config = dict(
    head_dim=64,
    activation='squared_relu',
    norm='rmsnorm',
    positions='rope',
    tie_embeddings=False,
    extras=['capped logits'],
    init_std_up=0.0624,
    weight_decay=0.0,
    seq_len=1024,
    train_tokens=531200000,
    dataset='wikipedia_en',
)
Each number is 128 + 32 x the weight over its row's rms, rounded and kept within 0 to 255. Layers, rows and columns count from 0. Numbers have three digits each. The size before them is the row's rms in percent of the matrix's.

# layer 3 MLP up, 640x160, rms 0.0625, rows 497-584, columns 0-159
099:116128191150166115115099117152086183090133233151068120090083087127116074071149114103084125109206106121161128104160097120123134130146161085098165166126134151133116152141168118115123115173125123134096150159147044105116079086108114106145112026187116087146142184095168117130130101148109166103204075151108099122145137133122127141170132123114065107126133170168105124175168190113119114141120134114133075153120158124123136139134066119096079142156124159166137074119085117134102108113083153
139:060100100094104116125117114130117112108147133093193189103153075140159139077095133173171113117087198090170121130198118165056143100146109171094121055083141125087119184140094131103149165140064091154171172157094105129129137102119083150103129187063157094124085191156086099091143110125163116131100094165093138099138138151125125105091178139136149105135129169181130135126100134135108142112196145110177113174099122183149106101157161184116120096101113129143107153134169115188138149101153093
099:118085097130179138159135135121116123095160129129127097077179134118147107082117119131149055065080186157109122156123125104097143156117128140089080109162112111025162077137107163155140133127136110134148145165134083137180096180178095180125143108113171135142171091167113107099103106118116110147128138105088160126152117151117170130113126213115143150093168138173126073191116087083151149143122128111135177151106106132213114042113139063158122146099174128146156132153159125111160050172117087
103:163122127127151145099168133117193134079167144121165156120080116090088188140082139156159106123147134154115158086121148115158118082164133133184165142068125078146103120167149107123164153149154232129161134091104125175130082136109115107100139207139066096136161154141110113128133178187168115156149130100139137106136137147156150124130043136103149093138209182122162092150094121122142142125132125220122133129176177118120196128127120179072139114143114087122150126101133176094102177110152185
100:152073152158113155055174103123146158126168124166082111084151096137128160152074176165163129133075160145074166104103173078138122111122155138142155117167121107097168154135117126071161141152126103119122172131126225168146133117131119181130131148109152118170132152143098154111100116121092190136187156160091088157153169117168108113080147150098143158131125123130113123208090149116148106038158118192118124119171112187123168073088174121148191180147109170101130171168106134151115161156161113
098:118118176127129171061136103093149175119059144090118165150142157165100122087072097114140093086131126160157094109134128136153112139158147067139080174144107078127125148116148157139158154153125099201158191121161083117102071122135210137124067110121067097168130139084078117056179161131072063140145108096151112187103112090120174137160113092104137143149155085105136155156156102131130162123170126131143104178140172081158201116089141138093080129114138134088109135103117121105104161151181124
034:137141074164080110078110201155127159105107154134142146112148099115134165121131125155097081133072134071081137148156161158113091100159152145047149112117113102168128153101149179156171136219139143103131129177099131101081177131087110156155074052178132100133103116082087097042127147144150203137111146094120158103106139125130138108143110163103173081128183077149143096158158115128134094123164079175096128143096166154141151125129120105157130146128146180087158146097171163152157098093077098
103:078122166147145169117186073192096100069162108120134118153120111138136112098155098129098083098114178138194105141082083156138131108090121178114151092147084150139119183138149121162160148163156145162100155123086129135134122115071181065194105122133140118161167110096144090094130123125122135128212064143120068115126087143140157178129166103113101097173138117127154133184087082111137118114160091105079067142089144144165095099174127141129095149081139100113130137104139122134182035136117057
097:114153078143121166160087148153176128090134147147088146125099099071142126065114142104191149162162091148145163125087132080143161143181110199109108119104146157155127152169144132146126179134102159102082203094102133133113078120158092126148098170158061097176138141064113081114162128132115156191199165155132112119120073116174114151160060123120153148203096116150155120152121173118113139149175162191126140138113146120184127081185118180109102144105080122130145138083117085163142145126176141
117:145054113153117117118143135165126152073174181133101122094112100096106100106103076123090126115187156116091133149152131068104151087118072117039111115091122118155117131157078177108160064100182096123092134132175115152142058067120105129112112133113120145116113131096159087097132095098067148128137063144183170058178145120139125118078126134101160113119130081194137107064169131098183119150116127093107107160100155123096063146106107090124117131092104153134095093147099098105135155158096062
106:121199064156140151160122159140099132111172095112099141165175077116130142157215118101134128136063128140125163126136100150130140140124146124132143084100111170100097124136113098150127107133106083138144076070082142126126160130061159149181105103205178167069135133156108148194085186120130110153176120114151101159099092127109172130155170065162092141121150129122129172074111092151088180126094121064161136144105056109098130154155065054130090160090123127134132092156125134116147145112160079
114:163095152117135142172109186142077145090130178155110130151163143114137136055099126161084113109127195096149127147104173095121146167139131148126091132138065085114174111106158205060110086086143099119084099163134084098165204086102096098162118121113134102111153121127134107165183109122125129085157155163150126121178198113084115110079126158106121217137150103178114046123162134150127181134134109149094114158145134177113106063104128090122145133129116134107133152145090117211109161103143105
161:055127070114087166123131110141137124148166120143153176092128112160143134097117104124171139141089178133166134169214059173102143097101122163111107109040116134116128181122108132127182182124053096101110165145127083104112121119084116136083100151100187096137073146125066103103148088132169110132164111152107162053166134122117115082100146112126160122138100150130142157136082144126136153145190117088118095174156158196079158080118153152130131084121129103132182136147108112148115183103191088
054:149163057118116175138135117154141156160116098100126098092141122132141170100106111149103140151101124163091114205124097093099114160107072161030107188062087128104092141137113164162141141142122143155136195214131131162160112116141142115123075098144082139123151123118126110128161177114122156116177191086104154131056101138098051131088159138116134089156163091130103115054097137066145074080165121164134154133127149125140174168141136143166152080118101144131199144108135131155148165114123177
122:091124177115130124194158137168104127176169128155111129150162161135116063086062123143178146146092164148079123122155101165141143110147089117154196056155098062121128149126116148152115098131137105115118114136159150062175102162103103073121111089097185138126146075116095124133142141073088127096103148089130086181142152149120177093097151143145055116138150149148139109129189131153102112112137138129145082157176080129174129152165190148201066154126181133108137124179160123153077181137173100
030:123140028179122170128179179142199135109160134145102168129107096143134158120121133178129153111080150138060162135143151149143179030079149124116139156100130164093127160107150128131102161147093155140114118177057117117049149149094084153156107092115137071084116135086129118157161129143153151204135080130110127156151118163052084152102135122124145115173169079103125116177115142164107103130100116181135132181116132164204137191143104145115131148137132179073123115141140139147116104152123105
108:081115050083082092098181141118140164100140125171119140120108100114170162077133156197163114130103172093100125143145134114153150127088101163106152097100172103145116163132136149146080189102060137118161101172118090126099117125109123128055105117107084077169083174164147100118151056102186188146096099134057153077142147106148096104119102116140114139139106144136084130150120141154112131123183132122215100148123141093089123121134125110093196068112146126098152160146148123162082187150077159
103:069156150150100087147145126158119163088137155130086110165095085143099187146158151056120136134110096085100163162119142173091143138136099182079116119145141150108114130092088134154075181150128130132155139155099103156149123117155168083133087108146125084122088096057114111055067108164184122174174147157208098063156200158101141154120120079140182140130184116122174141144105099115123047138169112118147139125123168155146118126084091128094147137101083165122153097129162156103149151109146063
032:132143110148140147131128192161078115075196173128143162100100113128163175126084115130143129163110131137127131133113201142119117135091126150134199131092129081119171157095111212097136175175147143113159190152086110159097181082096064144184139102192124129102049151135119129093132142135120142128164110157104155122084101119089171130120137077139111140118143049207147107099152124151129087101070127106139133140105152194099093072139158087128151094179150154140139165162188094148135109121145146
080:117130097126133140142102132152109088116120152201115186098177135051068114149108107139139128152082178155117144081116062155104130077199135125094075111096094102144140124114137214097160123082151079096153115108171132142115147119133139105102138129130117155124124176129148133162166185158116162110131147137066116142116147190157129090113103190153094121128184121171095169162086144084064121117168097104117121177091161137088166167110158090122109113138124143112141140172162196212068123090131148
097:130079139136108166084136184105134093119127166108104103117103185096166121151157139135142151098108157047117114151161150133099139172120084144093163093146166112154205138104139132097099111179132125153181136105113125109185214123090172146091081114129103157133168121178150128111090089108095158116080131126067107119162153145175188110141170142122106169138136078189149154139116138100179170068100148123147134170068157142130149151105151097102105139098143199118140091157080092193137171146064096
111:185191110172140131172131145119179092111172169143141127111107152119069122124148104133142145092038142157117164166144058130122164116126156153159130098134101072077106130131076169172127129091155123130116092133167158172112122159105168111099118101176120140141155127116146056170190220148133154158057164103109118115110115118137166098136153133178098090156088144142102140121134137184181117069128091102223155140132141084155104130170182116165107103113125125098113145142164159098106156107165080
038:130136060139139158137137128181127147155122134128150128149123154155127155110117067187225126134072156183086083159101087106133174107098154135091164116115122126110125129094133161155161148123122144106121100128072159119104162171103136115135126043120100129101224141131054111085128123143155165149113116085101173101117158112101101088152103181115099087109131111161147076173110128116094165159111089163093127209085094118153161103144063128147110092136122166113145099167117140173134092052147064
041:135169055119111135117119175135115139095149125158102134152083070167112145158113117101166106113120190130123114148063146082200150070148122106123193059105107140142151161102132158142103125109155159087151108180084167152150108138106072131123105085127097181145079158113059092162123169126092132194132126090123214104151149128082082099115146157152121086135149092127148071140117103059110111108111151176060172146133116137201129123197143116131148148117145143149157139164179099096139130117149103
106:083120108136120128123144101137104139075155104163148060130127110150109144124205151073134123050167165167125114142117106081108120177122122142101139132123112133136167114063199125145130212135164182128138091118150099119156134145156118122233094128166130125173111114105094110131145110104150114157171056139093128132106133182081188172139161099131179103067138107116094132179108164137082163145145116096238061174078117091117110113142127157111126099099102140123136117156098144103146145119095124
118:118124127143198121194193158156102153100155166116109122096081110103133104094090106128097130168105129110148110130175159151184170102129110134171130175104122091119108159157099143122087140094142127081134195159058110101093090125061119135145125134146087064074137124137120162077098093215156115104164176175160115134135094149140132125180121117158155093135168147117166109096133156105082163154217175163120171114162121125132166178083164165170096146139140068167149065131117134093133141137159142
083:166160071092182115134081159065124112126127157119154140105132109087135148091089169192087111140139177110099154132168077156112147114186100085132134132109111144109194134155119094171080158068119138178162131139152130135114131087184133133106094141096138083148076086124112125201095116116100112130197147107152136076190160156087101067105129152105105102146181171122102145208139139152066143127190129129126135140103107097115113134159132106112162099150088122111165156152103131085139171061143201
107:098135103128134137143142070153157149079125138106109164149182145116166138112087096121101141169121166084098080209132094200153162100107104201133097127126102139116102159148127134094138111185132128169127089168077075129167170123130148123161131139138131138121108139115103081117190133132171072074140146112090111112124174143150149081177140116160062140105162172116117120118088121165070125095150162093183174168094152122126059075188108068094064083134135119153162162146094165089149117098134081
113:138129186110136194139156126118186087093232130135156135098047133133125133157071094139149099107142131138118156145086152116140125123115155108142186082138114060125087159094092134164130126112120164084151148078094171115146154167113119079111161149204157065167121124103044167063152101145123118135185115097118128130116146150119105168113135129079104114115161117123110154094148168151160176108178106214149089132158150115149140102177137144156144140120153091070158129129108143161109157156197129
101:130120144170067154085073170141072103139161115092095113172094186099165138067188129176086098104095160168099149142130123119113125175152094050156152082152115147138108114121128138101077114086161088161145146124106130134093142064076157116167117100145136113128176104074136153171153159134103141164119114100028176114163171096105149162139162146133050091093101150131148162155106072166102076136114108095127084091102131125120150126174143131121163115153118143110162146123132199088145175091114116
122:144105023134127107113145105164078099098139148133097091115171172101120133081147124135167128095134156157109106163147074091105191065118099205103182193065168120140143124152123105153147096096145150118088138124131084086135159155115107125159123126140138049157165152138108147146082114112121130117189126094120112131115140100150092135114135095144135177129176114139164138131095130012142160110148073084162107149127107137138150168116122146149125074147208148154087140114083136170107138187078096
109:073154141134108153095127145145144145126137184146155087107134055120058096079165078100145124128114118192155131111150106095087132123151160054132133118123124082145085141154111158092035122128142142128165146125149137151134114063140088139180086068172078095075109162131145135100139152151113115080191113081127146095148078149126169130142091129070124093152148106157143128164046080131121156180146153084096108187048137084130137178125156175109156117133124146132091151115113131187163129100112124
113:075162192125131149083135096110085148117147092124137098120115143137109111160098071080150150094126133187154094147144175151144106129147126103135220059132133154176131138139075177120078180157173140159093137156141117104163074121112172063055104062100141094093154151112092125091088101091148120151174093149117067117145092142137166146123148100164161134136103092149146155140154075108145114127144160121166127182094145112083182168147094106166122173061184078145091121140120101081124156118107136
097:102116124098125184082083153194088093100124152131163160131126123123110167146115067157159160177176161120143151124124067152122123059218151128109138165163096185108097145134168123187108155138158119152073199217133108139137061120159125130141104104129174107123073078129103130064120096133083114148127127175114123127111121131179112103090092116173091097141123089148160129152127147155086102161150116088103134172077081132137129173153115203170124137114158084096107112146151152125143071142157111
118:155149108112112112165167153133108214182146098190137164155150128138159030106108097108164141107097141166114114124085073154157128126171121156118071083126142091154093139147133161159123121111152142135149096101105098081150088117047073117152128112121146133154162162156176101166077156147089071170137169141131089121196176167093166127114113160159079114120151086115122094126133108135173136116077163126165119155168038129145107172165130101104142116116154094074141091098104086109115142163104075
097:120164125136141119130142105174120147112189153149144146163178105151106107123140100103101141125167157105110103144125070138130161115133072163143107122062078115081125147155136139117107130043136145117201093113164071058126099116101091089179089158109164097145149165133066123155096138115106090137162153060170068112109143150136119127072109127151094152115187128133118149103086065106181125085132132085132104215148119110163111153159177127130054100130111121155131116161124066064092096148133068
080:136137165098072155152139180130113129170161136122173135107125145049077155080137114067151109130142162143127114126154118106095117123101106102141119161181065156127128077154116162131121149075136098109109095139148120103116099104187079114076138188084202103171162150177114044099200125114082123141100119171093140118177201152149173123074127162067149131186152099110129131137139095114086164076137100145119112133103094152084087119166139093147114138139142140118101064167143132177119171164117163
118:094142129174123103161133128191137102148162106118143124096103105045131027139192052146146151132140115146121126157100114153133185147168123131121148103190082117113087137185181113175088095160104141123131115098132110098170164185133137112137134078156141136172108155123151116078115174135127159097069148111078121112137149086071076111137055107084095142131107097101121120120064106155106122115130121141115134151146123073108162135117153110113053115128150177120195186145152170151115180120131062
114:090153131065134095069077158158117129044113112159170208124114130104147162109121171203094125143164130110133141101124107144153077138079149145126108173137124138175104115154102130098127065119114065140085118181138131118143159108109105169122069191088083133000120162090112097103136127169094197126104105174141183137109170069141122112100160114163163115120157184113140124135151113121082131137106121157080131164143138142177101121132089136120119138118065132126135150090133161120141108098125129
112:133161135137094156179038127115120125081099089156139166180120134149095118092149101116080172194149062104090145096119119126146167150120166147123138127155090122127126170124158074150125095149184151111093149139112084126106190137141097120148135106138103134194128132174153119080074223129135179069120091084083158053175087132121084127107086149204074146109125113187077087102123170127155079127129057152149139143131132123148139092170104112098118112111144126104174147142120140108134092141126103
116:108160122146074139095161135147160127146180114153078131087089175132150113078087085102139128119124088138150131068165139136109135110139123123128136152152125083088123140142163154154138168168149146135079140121143089123154114236075110060099141094152186047160082152146131130120123109090162104134189156163175180101153117121091082032139061130118139165135125137138130119178158123105150150091146111129140162138113165140126094173092130099060101120153167160110198166174126097180163165145134109
109:130116135173120122128189097162129191122201135125104121067093131173116130099099079088169159106152088151073137140098157074090149105137132109108116162089124180141109118159164099137124107082085165094093101174167125121133136163097112183212123130173205127163130113164112095156142096126194192105132139103166164117153160109101085094150078096082139172141165133139094077143083127129173096115103060174132165124124143148108133143087156088125184098149099158121119094077121091157121147165120164
105:134162103094095070088134183167067154132187138126098165123073156091151094112151072143130082149092133123121115122138162106115142138123175116130118126144160121136151160136209181111099119148097119074161146147125143119184160139113167132166121113135197139170089135170146137125145152129170118124111114107088116135139206172043055155169125127128131195092142147139101074154090165132111109089102075134143078144116079111050167147165083117135100150143156136140144086142174124186085154116090082
036:157139070150086193121126162115123126147184113133145116109118182130119202117095150166100164137132134109083142136126173134226125154174133151099121137101134080139126119120160139069130131212135155154164121138092099099127117130060103188134075141170106096131150138161111084125175116138125140185146127115071192153115106143129096145100160113116110177137174107172196106166218089157137111056117109157152135187103111143120173131118168132143173132137125162142099132183097114178097090136094105
119:111130125137081124112127088146099164153136128140098090109117132093083105103080056117131171118111155134115155063162138133074100116116052135134168117169076133122103120109125193167157164104115130146095223098121131078061069152135109093121148161156131080107170149058102126175158108078101118131179089147127111114087165105119158173122154098081109159100136148145127152164060157101129155126109100136153096118099116101170151153152078104078107073063198153096078114128164119120134176098137125
112:108124110101172223136097062113141138070154135153159162186119112128086118120125085137102116146075148129123187101134138150082157123154092147166137143134094160160089093134168102172108156138177129144092179125146098125091142174090138134119127105151138148106087152102200127135050136107127180176125138120113170080093091146104170141086117141181102100097072126160143119175138066098137107181135121123138097191144139108168108123185086112104064111077177116133125102188145173122129108079119072
064:136112100083118120104105107181119124103141132177122158152130129132129113119064103169182193106099121156127069128129190135175142101154170092122160102103068082117098164073128136193135128131082131152156141180147108139063200167129074106155121155178108086121128145112109111164148107091082142158157164135122102119129182093146085146125167142157122125140169059163179124132128196118145121082146137171127125178151101129165140142212141193157175126126165138143099197131194158109089117098138136
100:110116201116146197109131169157125120119140118163169109119087102139127095137136120139121160070171142086107136111191128094142139135139099141100132094095130082108131070117164160155203112151162144125159103129084075144146084105156074089170100110110157077110172194127131079137146082068134065133103130134069150153175168112143171090177180177158136149065079090092176084118156121154077160097121143134184127161121096134173087182110076090126145112125152082112145100150106098114139120095133101
109:101101104116181174173171173130106099130175095147155155091128134168094112150139057157124122150059085104167141079110149080166127129165157132149154120085130037126115122144191118119176119118153133099135151167104126106154163119145182073107160158160142104128082098115147111073096151137177183106124078085107134143171100129099132124157075102146128171129160074112132099066105158129134118107111122121067150198125143102174124113121138106188078078060160102103164120148142093144154116141187084
106:105080105186141078131129050085119116068143091169158133135111118087024081114106146111120103130048118171085136108130116152123090147143131161187169124151112133145145181094118122113117170122148129117143128137136125150123134126091088077125132096097101071145149137083170133130098076099105113163105155162135147033148123150126153165108172127184104136127095162144104149164109141118135109111154150187189087126176110142184112141113122159094137104099154175114090114119172177081188076127144195
111:120110181159136171139175153106156098129148113192144154090159128066127127115112184170139181104084078114154108083153137106079176110086159180099152128120153093120135148115082103148157149113101140141180148147101161159168086204097126114138154171154089062155111178117138152076127128088111204132146058196176170146182160118123161105114192096103086134141083154150098125194112143093147117142128124175175104129128122155096139125125138105134131166122099122135140144172129142222112156101126144
101:163065109192092141102090137129160141116142122149115182119139139106141120134142126092144208137152157177119117151210140082124081214123133138122116119137116069097144131137139151132142177106134143124120172177107081074114106092176138115134121146138123129181094121127087088135160133169152100177111138096145186129167195159119114071134103174113128162126080129109092083123057156139107094148108170152152070114142106080159138185115198150035111168099145138170095169148109112130147118084148101
108:169110118135148179135148115078131151113104102169078114170090130100119177150150160151110124111119081076130123096083141128172110107151115140167135124113130158126091098150132101178144156126171137168126164085139141125069132128156172113168132098186124070135095139057101152069134061118097137193109081107170162131109054106088112150140126107147110163155116083126095134204110113108140135123131077158198150165113115131149086058209089125115109061092088142151208137152154082110124145108124157
026:143177103127158132154164187152126058082152172143136161178156118122175117104090120112190095108102131151082111144126144141168140102105133171093166141113155138087166129096088143084104140159143138127102100115054121075118093141131134086192057126101114133150146153097146078144138127145114191196111202091134163137123158138045054118075136145110162088161140105160183132207129121134175117119085144158133152145147124111159181110125078109103100121104138141096170118135134093168129148100196137
104:160116100130109084113226173153099135115177037179123162151134183151152130141171104153120150074115147146101076152139130053113127118112098165098113114087110104101177139126084113172126125097112103056204104188100122157151105131144131178177159161129159128143115108149091134155097166113141163122166142098148139124132132160132151114201097131100123136130181100099125126117067071118133162084153138125135125119093074122140137099144179184165110139096139148126123144146137152174050185195102131
092:131131093059142153117148122124124118125137170154134179149159155037136174115148164131126143113107124105103136129187093140122140151174075134154135125094124112103118118099197128176143197090099140109096198115157182159066105109165122096067116105102144114151162084138113154139165210130129181140186104121127166103078117145128131068090101160080136107138104109124089097141081053090092137149135080117142144195158128171096121182099099150157161128115125145048162137136160141181131143155153156
122:128113208111059100144126141080145164118180114144124170174130138116149088145109106147134116145102178116080152135138090155151168123133099103149171125199038041144140098091106112151104165021115145185130109121083044142096140094125099084078165078147144141119101152100138091180132183119101095079128102133059148090115113180134106134108127127108078094132168147096141131124125136109112171098137101116136126146134118135174102153141121150102144117120169075167136126118165100165066101120135102
093:144092111094167150138080153087126141144085091111115202124091157106108143123125196158125171157044201106139116121104169139085155131083109051143111111086102059113132130156123110119165130088128143116158203123121103140102142088125131165125158118100167043131130105198112091145187124123121137153158152119131104157121134102150168116124137132135070092141193144109159124128121109124145113096148119120086098148125117187052105173179077087185174108127162133082067154142166108155092106142122160
116:132120092165120138125103104128122098176143122113096107166099061120157102131103059119203135115068201168134144120114175103129177145068107137092124095076095165133167130148131147148067134150137144094176165179138147144091127108135157139207168083130148107202062140151103085136185144107136128141126157160116119170123127137116092122189185099130125131121095091157091164110097189153122130123110103122213107117085122105133097113155106099115106068151166159144116199103094167188116137104119135
092:113139091123136141200080103105136136185110156154094139113152154134120091032135124144124138138195187121125117146140100203114155136099114090086090191134144145102167108115091179227142173076146112098137136123158145079131137096164124099162079121081159097155193135118088106129193138129105087163091149161085116111138171172136180128123117176103128134114092121118109162177142097134092112156113116091108141140093201134141099181156114119091147079119119138075124063119142095142183144133138098
106:092102146177104114102147107157106132157136135046136091104123126200142159154095140157113128135116126130109146185175152099093063153110195149134165136122112131129110111081191193082116165156113092211183156111127107095147120116121148166130107124124132105147128119105085161144167152118087124113188167137022128147079151161104089133159122100062202133133117155104145121154120151128133074114114144141113093186137192187064153172131108165122123138146165097117144120170122121132122190155158172
028:128145119101190152142088157131117139070129172136147177128084135129071134136125129184180093113124149055065152165140148134189165101128170121141145181106116112094127157114148113124144183175147133140115103115089126129127114122112127095201116104126165109090132188115123110076111092122135220111140150124147153175109141133084080175112182136128094152125172087160143083212223070105114129143081124074140140140081131126116138141159144158102130149095153172096176132170152129163148152162069145
118:156129134161143193098185159154186148049140135150111134091138109120119130118130156174123103141077095119121185064138146121188092140075133151165113190178075114140126159107076137175159120172092177131201214118128113156074099132067121142124134165149140113139103124109127125097102137173154146171135139181115148137147127168127111139149128079084173079141092180127104107123125093198133179112181121131122099105106143149141118084132121142082110130159132073148093114138132124175034118085112139
114:108116148185110155070143118187136147160183126157122134073119121065133106104132099108143161152122154181151144101146085117076146090198139131160166098140046074109127133151148154120094091146147075101121146072119135177142086172093176121123097038182113128109077127107125156136109171078091126102149151140163057105143111080148121087126093114085128075089157125140123148158160134102179135105098071103121077142133120103136157114120116083178075103143163182126068096133136161098098110096149136
111:107184078151141120115106132158103127150151121078127108187167116142101152085133096124097144103100154090155118159154158178120092125160154111137095127145105135135143150087117129091099047162103126129127136139078125074091175133084105088035134108127115121091060182078125108133125130144154118165102112092184113145097135155148094196117105126122155157132170152169118133105153111101117072070148179060119098106099137110094051070169119116194045153072125130136132156147175128097093137135180118
131:100132078152133069171165117128110182092092101116153100110164114123112107071141113123161132146106151102130144151191121165147124167122212117152163107113085083125118163176121141129055171127156157168173185065075138161143164127117131092128080127103097035134101087117115141073147110166138144170170168113181123062175166201135073133163103151123147096135180155124133125095122141161091155124207110116104136108149155125157134149142086156192109105100144120127127113154130145149067102148105142
107:085151117134158109096079179082158101080136133174135182132116135103114160123193178163125084091085091105165119146150135165154111061113141177165117111114072155139104076088100129123173140162131127124119111152107095112128155119108182124128152054140128119107152164126090144101083125145142147135117076105132152093095135111091194103129141054191103123177094175112145188202139106148127092140126136143132140123143081155131131149133095080126123085113072158199169082108072117147197147077166159
112:108123116138105187104134090169122138138112125132101104132079133162197101084141033151127118114150178085192182134183127134129169150096113120167118190120084171116171148167115194136106122152086154118144170116118089134128138170161096100113103059145167077114127205096070161109139141105124113134174169119129091151148138125151079148110103123109130171097112146092181088103132107135113087153150080141057158112133077111115130115174138156173121141128189113102166054149121071125097141117183139
094:125092108101093120096043152112168142112151117184161132121110129126162145122105101181083122099057105103095091067159160140091156133130174184166152118090128159128137097100118098068135160059098137122096132099123174105095113112090129134103124169184147133083071195113168064194173136107128091165089117111096102118198155172169178122098145167137107162081156189117122103135119098135115130122145093110134127097151086120174117139143141050082186087119173106108116142164097137107108110138134133
112:110119144128072126029066141134069117146093155143093179143124121110175116165103145158147079194106069160103152198184133089148074090102136075148139104123122125099079132048079144102137137157156102155178178163113143152076126111131109131145112058077120097103158138083117146136123069080121171119124056136092119147101165078124153141109127087077130153112102113160125141174131181110082150122066103144118147109135086120098132116160095134108113145116126151115093112180092127125157163089112134
091:152164151047127098149063130068098076132116170165185164094137121147123145120151166117090070104104142103090129030114156097148177142127166174138142128098113139114099082124140162149158156125117137134146138112151146104165179131100127135117121125098155121116156187150145122128175129114068126172103224114079114107150124246122182109065147125076149132135132137147146132131143107102109107135094126118117082180111128150099147174180090152127130133105139192101137159208159153136122091113155119
045:109116130170093114085139146157139181106192146107115157128166104108137113170132097088194088115150160084101110211213143151182133070150156100105162156078102112152084138096131127080120155215106146101138108142106105163170140128184106104146120069123076136136077083099108120167116151130095163069175072121134127159110117079131081147120169085085128144171153095047149079143100149145144140118107157099139169170179095087132111127162123125137111120072127134102118100166150123128092122102137102
085:089197087100133175137061121131140088153128140084138127147144187071137106139117104167122145164118163124153110154126170103044111141091145113097141106130117173111163094117112142181108160123076130133164144194094110118155163106175105133111158065121176162122145129150095127124143180147099091103126115144109168115160165119070099123044122108086173147200095166139125138123098118094107131160118093066125161155089160206093156131069108152109156166115136106128184134224132123147143091160113142
101:064094081123133142145196100134136148140117120105112094111153148182160079055150056167092165098168101165101150124185148130201151126091050106115121113153144150114118114159099133118056131175153053093103137166131111113121142080115145157166095115127111082130165151145131133110122148195107114111117091121129161168127148202150194099141179158070068164103095103134129144141116097124137101099111094117102142166089134172132111112100114094124083113135148114175138102111093062111095188104086120
107:099147133093111187113147096132136141099202112145094096074036143084092131167137089128145192080115121128132094107117127115079105093143083133065137157140104168115111159173165145155166178156110173203108178166157144134193117147136140090170089097142108128132090118094149158187162136148163137109208077109152120102121151116089107156165157060110139058148155154134121107137108094080108120130149153105109117124114148158137156169148071109157098100138137202132149115199147107137129158164129122
121:101147112130168125080144113150107135073148103109141145108118123132153115175202098143077113118164158150151099134075098121130135077135069127096123092126068165151133104142142120172098137083150145169094097153128139114147143162121163069110138140153054175126137159142108098110097110160110144130138124133160109162126128130072148077142187169160094110091082108157120081129199095080135156094113127122120101145043175077221038150177158146099065160075159098154161119098146159155140129148109136
039:124169123187158106145073186115096162094160079186145151127092078051103113153130160150137128100080154140086090172149135157132218110152176083109155163123090099060116082143162156184184135157099102105162135144083126115081140106095107116127146134113104128120160137058107117111170154112078166171160115104129144133076161115132132191129135101142143099122145114080144095185161173130065080125155101147114083106108158178073160157132147121141137121138147160154175107166161177105125146099109156
100:166099131144041113139092131144117067108110151163167161156120159140190094096124072174080119094146161171125099183175129096163144162102127115103126129151165177164146115120144108106087133059126182101199180143084101092145175186131092098151167116090116095144113153203133125135126118101150142101110118060074134139154135117148100177102133172143123164101135120143117081116143114119107128132127145118137138110124135165147179196150159124145183164145111176119151135150128126174102193218069110
101:128160119077125186121111114111157118142136145161109143145162145094156180129114162155093134166115152150100099079098159141151091166088112136211099091070228135146093155131120136115115132163168139171102147166119139096099132113081196112130161150086107099129048185127113078138117130138134082164076174088086149124124164139122139066146108142169114056061078141118180169124164140141087089127125118124167107152137123077149130114176123134088145109108145094150129102103165129038118133167138173
114:135123059138119183172110125142107072119132124106117178132107123160117145081144069169121091123097143083147122153112150117121135102144106139111054114130070171100133074115192142188115107133202087109068105163132098102173140091107134105122156089151130104121117149145176075099101155149187166132049119151172139079161092142064098111101128118155140142124143133145145110133120186145142109173163115127172138156092104067137102137152077097102107110074158058092146117189191161156118156085100153
088:152120088057166162125077129117098085119090109091152092115140135132087106113139075170111145175113188153125087176111145171099081128173121146130100130110174170122079103130113160137102161109111115155183071129118125114102136119110150099108153108103113096168171132108166092176187082116079173160112107124064115127083108146158113049084190112137142099105066104134144134163127149154084153150098198099145143111087166167081074161142096169100150111101117154105122112190143210154128145154161122
128:115116165143082148158182120120109172090075160174152135131123145102186101091141133097166143169154118142078169183125122144129095118130124146177109156189116092084085147121150102111202119102114156134075129113118078122118127173108041116159130045180140076132133134069208143164098137157072111119135151118078148116159173092108113083132121088075140139069122130090147125137150133124141137085102146078134124127160106105131130166185141106091109126097140140100111086202189107104068155135146094
113:085124157125129113124106158131095143153156143110135154108102075154051124134121146173126100126120053055181131109136051173178140105057099155159153203169125088095078144114140141106142108146097136125063173092132119095109126160083093111106110120149138101057134147121150115120178103162129095150213095133173121151135138074099121117106156150083159132159132069124142152159153146080116110137067196107067090149120137164106121111166067137141148149133152157081183135155129069131122118117147154
078:130151146159175071070188185144121197100141083151139142137151083096111086061142138131160109168125144180089175141117164127178107061111117135118171161154064186146181140108153125138139183100157110145153146153105128119168094184091112097146162138098116086137068136121137095142195123145143208064168123119121121152092126168131163120130150098122121120112151116131144104099111103163105177124132132106137094131095129099084122192113114201167064108144140138135120169143141169138103107128110217
099:075126124167158147059148136131151139131092153194137152089210147131144152118157153140129191123041131137139129133167109123068160157131133173110165113119132117125140085072107094128109119149109087151111119153179104160132115152137169183153136091127128146087103104131142163187157132145074182120141106175131141057091175110153130109072145145071117138123098127122119178173119145046138121116123140147168152104093076146058162077112099103093158124134125185138110156179129154129160207078167103
129:149114072115109142145136127137140149051137107098098098092056183125121126102150109180115079113114142162093154154135078098058107067137112176063116161133155124152186198167151134155091158107122093132071146132119097126133128113107137106136093114103114089140101096070148060061113125165128145130172122079128160097128148144115112167131099156168138148105158097133103170132149186064167172134169126151165100135082150119125134152081075073095118093129139171081175116149136135180058116176103121
120:088108104150065090138145108130137184120124128192072122165169123045145106149131194074114137107119151104115115166145164142153137118112142114110147106111136156112097113112121106152164135157085116127149146133138092166097155099157113142120078123120157109087145078122169143164109108147117144103158043095146153105184176112117133130114189046128048143094137131171125153154142145131119154107111108079154126157109044137170109091168094133087107099174136219131137171228097124132093121096100148
115:109154108140148144212141117140140127097128140117148152153123120146136112101173102157132091091112148099137169140165139195094084125161079137170099103143080141107132128217193169139146120142131187153121121140152093136154166175080123139177150072186071103174119089091150129133185150184127170120103149102093155133150117140132141142137126120184101063074114081120138133088139133169146117157141038083121084191116100110168081118194123098153077140118139108101093063129162152131116090164099106